Weights of a small GPT-style language model, trained from scratch on English Wikipedia.
Size: 12 layers, width 128, vocabulary 4096, 5.11M parameters.
Each number is 128 + 24 x the weight over its row's rms, rounded and kept within 0 to 255. Layers, rows and columns count from 0. Numbers have three digits each. The size before them is the row's rms in percent of the matrix's.

# up: layer 7 MLP up, 512x128, rms 0.0648, rows 321-331, columns 0-127
# down: layer 7 MLP down (transposed), 512x128, rms 0.0504, rows 321-330, columns 0-127
up321 095:134171153138137114126106140128108116152136131111133133114161170150155099145115150158152105131096163165143113115138146153113132119103165114110097122140166122167100128153138109136163162104120129094133168145109124111189123151129140126121139156136110157123169153135104122124064094138140095105155113118095149090094131157137127115119135142086189092076131118119095128127132134108078163162111
down321 100:136121116120108073171131130072121122166124118168131102127081147110120182109117116099124161083092127096152138133106103139081140159116108134143145152115115111133110134118150146096119102147151112136137158104118169081119112153141118130106159167129139163066117116143152170167151090082140092168141153129107103119151115124120119121145142112098143143152143142141142130162141142147116133119167
up322 095:122135140136158105137115129153116127105112069122135085152134119106139147113203113177142132110147116159130145150129151195124123147139134132130143123164140129151148140120135168088085103082166104163130132122087128132139077153125133137170114133063161117167102141131157148104133122129124153133110099110146128170110091154126132129090085163132100120125158136126139133105142133148129118115093
down322 095:105134132157102098168140100083128133166130149083105115158082178086114133123119106135071145126129142178115138133145117107163064117117126135130098124123154115111114110103123151126098138120147121100175152109118120120164113098077140173164090118150146153110143115135137148143109138157124173110113130139136131127134173132155114174145148153155120147129108121130107166135163106139082126118122
up323 090:136155127130136143139101173104135112137127153122116164136117081161113150119099129116074139099127131107145124176106121132125113123159117141133134116206140131121119079107101124077119079121158111126136145166100171106143122121103126128133115097115104142102103130176146134106145114143150121123133137120071090082097138116082088161144119114129128144117175123121137120113156084172116131137103
down323 095:148066111140112100117104129135107121132170136113159136098115116134134156129113135079148149113158117155145147149144144162158112127068121151108121138112158111147106137176153158199157137146129143127147171143134132194128098133136106163108147131112092118117109091112123131162148138128116115167107136130200127172100154126126151150118129132080108131139133119130123124122109107102135134174145
up324 099:118095121124144151178121166102091142119171148108144136123136154138150124135102159144135151092137100109121110095173146125129138119153182094157163140076127145141153139105149113139120153129099141126131121141136098154119128100152132144153086104126144159162113131124132124155116139172151109096133128116150124163108098145118102160143132083117105150118124049143183102159171116095147116117147
down324 097:133120117122140091178119129100117161105136099135128159123087156128152131119116146123136143084079156115181124171113111156157115128100125101109134120162114088172136143143146149152132112100186127135102118131129106108126102153140074118062140124117128133164120134138110126149125159097129096177143164105158138107177133143102160140131147141141157127142110122127166105124147113162137121173091
up325 102:165120107141149139142109105134129114066095124099107104156098083140147139118091203148095191119120139143153115139136141103143113101151131097121116104143129114123101161129147115095149136122091121133103140088140094156118140140153137102148132200085134145125144146147081132137113095105115147109105127086122153095110163150181140093120129127151127128128127145089122129148148110110107132126135
down325 101:119151123128109145131175145115081126118121120112125123170170081160109162133149161109094113137119098126115151139130076119120101117133127133105099138111127156140113110113081146111156113111157177134128105115104120111116192147188106092120130145137171108135139097158119114150144138118135113126101122143111095174124164127139138074112151128193155106125118110098139148173116103124150133099133
up326 097:140133146148100165172106108171115102095130127140121135142150139111149138137120107115098072160079103102100124128117130146129132112136158145153141085139137129113146143078083127106135156157156112132095144156113075141142090130104128145162123107147133131084119127130097116172117114132125146113094090192088168146113129158100136159132092145130087102122097165127139148139120152156112136141104
down326 098:138122166177140105140138098145165112164141106115167106111108118096185142133141122097099094106124124144099109052133108145098136111162131097100125116121116119083159122133084143141113094132109137135141100159173148116142151111123085141131102090126086136112128134163124146107103134163115135126142092097127122117105125169090151145119111166102128139136153140150123133099096131139106148181103
up327 097:127088120125127167113124154132141153114143124120134158133130150152128123136135168154130095129116114132097092082105091146177141118130122100094102099143133124135105154175073118168123117130146104137135115115143144069155156136140095172149158128106092113079145137132137134119125115142112151153116137085123142152118098162131155103150094153145095123147119154111095093119150174119180103085093
down327 098:126132130136141174090144120122135138130138101146103093081121137154120160070153156130141112158109097117101134130120160121079182133163125088122087099146153105112156141102124159115124133117100149111158101109183109088159120129131122115142110105090080127085138181137105131101098128112141109131096158108142144159126143111137126141129151086136129097123127144134092121104121123131154193117122
up328 106:146114134130160120102193138109166140137163069101132098102140122135127106137120098138133076122107095160135109121143139070077145144106119164113128112099162147107124088105139124141087076135125102136115136144144143107099128131163113134105097143112121156164122124169137126130162121149183100091194136117131108101158147150089129136122133153114094112123148152124127121100130145135148111139120
down328 103:152151132145116132126137141133117142106095141142140160150114090142138131124148168141166105121119148134167099137156130119106117119074127157118162136158115089099135074119141104104132143102170102130120102137125117083118092136133083091084123165114127109197133122130137159109144152121156104144147103105082086133156123146092130106094125139138124115148085162161146122152134180169132132115107
up329 105:104156135126134164140154154141105121106097110132121122150115133089121083133115153146117145155145171139123161133093174093164155141124118143128157141111073129141109104115127112109143134151097084168104133074135082139147117139152142090092090143143116139146187148130133128159098154130097113124108110167135132136152115154115160086145121113141134121115089123088118089106103110095113095089108
down329 109:083130115130127124141127145111117132124148111156135112170145106088144115118122169108088184161174087138117169110130153123160159137148163135113146148154115146079117145117112095082132117149134133160134154141138112157108153138146147159131118107137090147115170133139122106148115106167144133109111094131128183149146152111105184159146133161151112156131151131077129137092148100134082131121097
up330 118:123120106162112127150074128142077149102108152162118135140142168106154140121136160114106163135149114157139088174097161167138131147094125158111152128083128158132122154130117152076114121132114133144142152121128126133155109198130142120139073115087138157128111091146140072133154147121142145141122094153112149121110106113107126157101128149134099106117144103143102136112171158159102112126093
down330 109:097113133123117135107127156118086131127159094104120153142144151137129122134101116104101094149138138146143109129146131093154114139098089113147114108121146132126113102132157107135177147147136109117166141129137124140123081121095117159145088120140129093144109158165188122108182155083165164080113088150141118174121129112119087178124149118165136132085094097152116144115106177122134108120108
up331 081:117120114121128094129158106143089119147148127141168092148147144119124142098118110098146176099125152123136171140130105138125130168115158097109125116168097104165168172151149106125111116118139135165134159137153137135120110133184118139094138151090129154162139121154061116130120142123155120157099098096171164147145148144118118069106123130118185093138177124142128140117105115128122135100153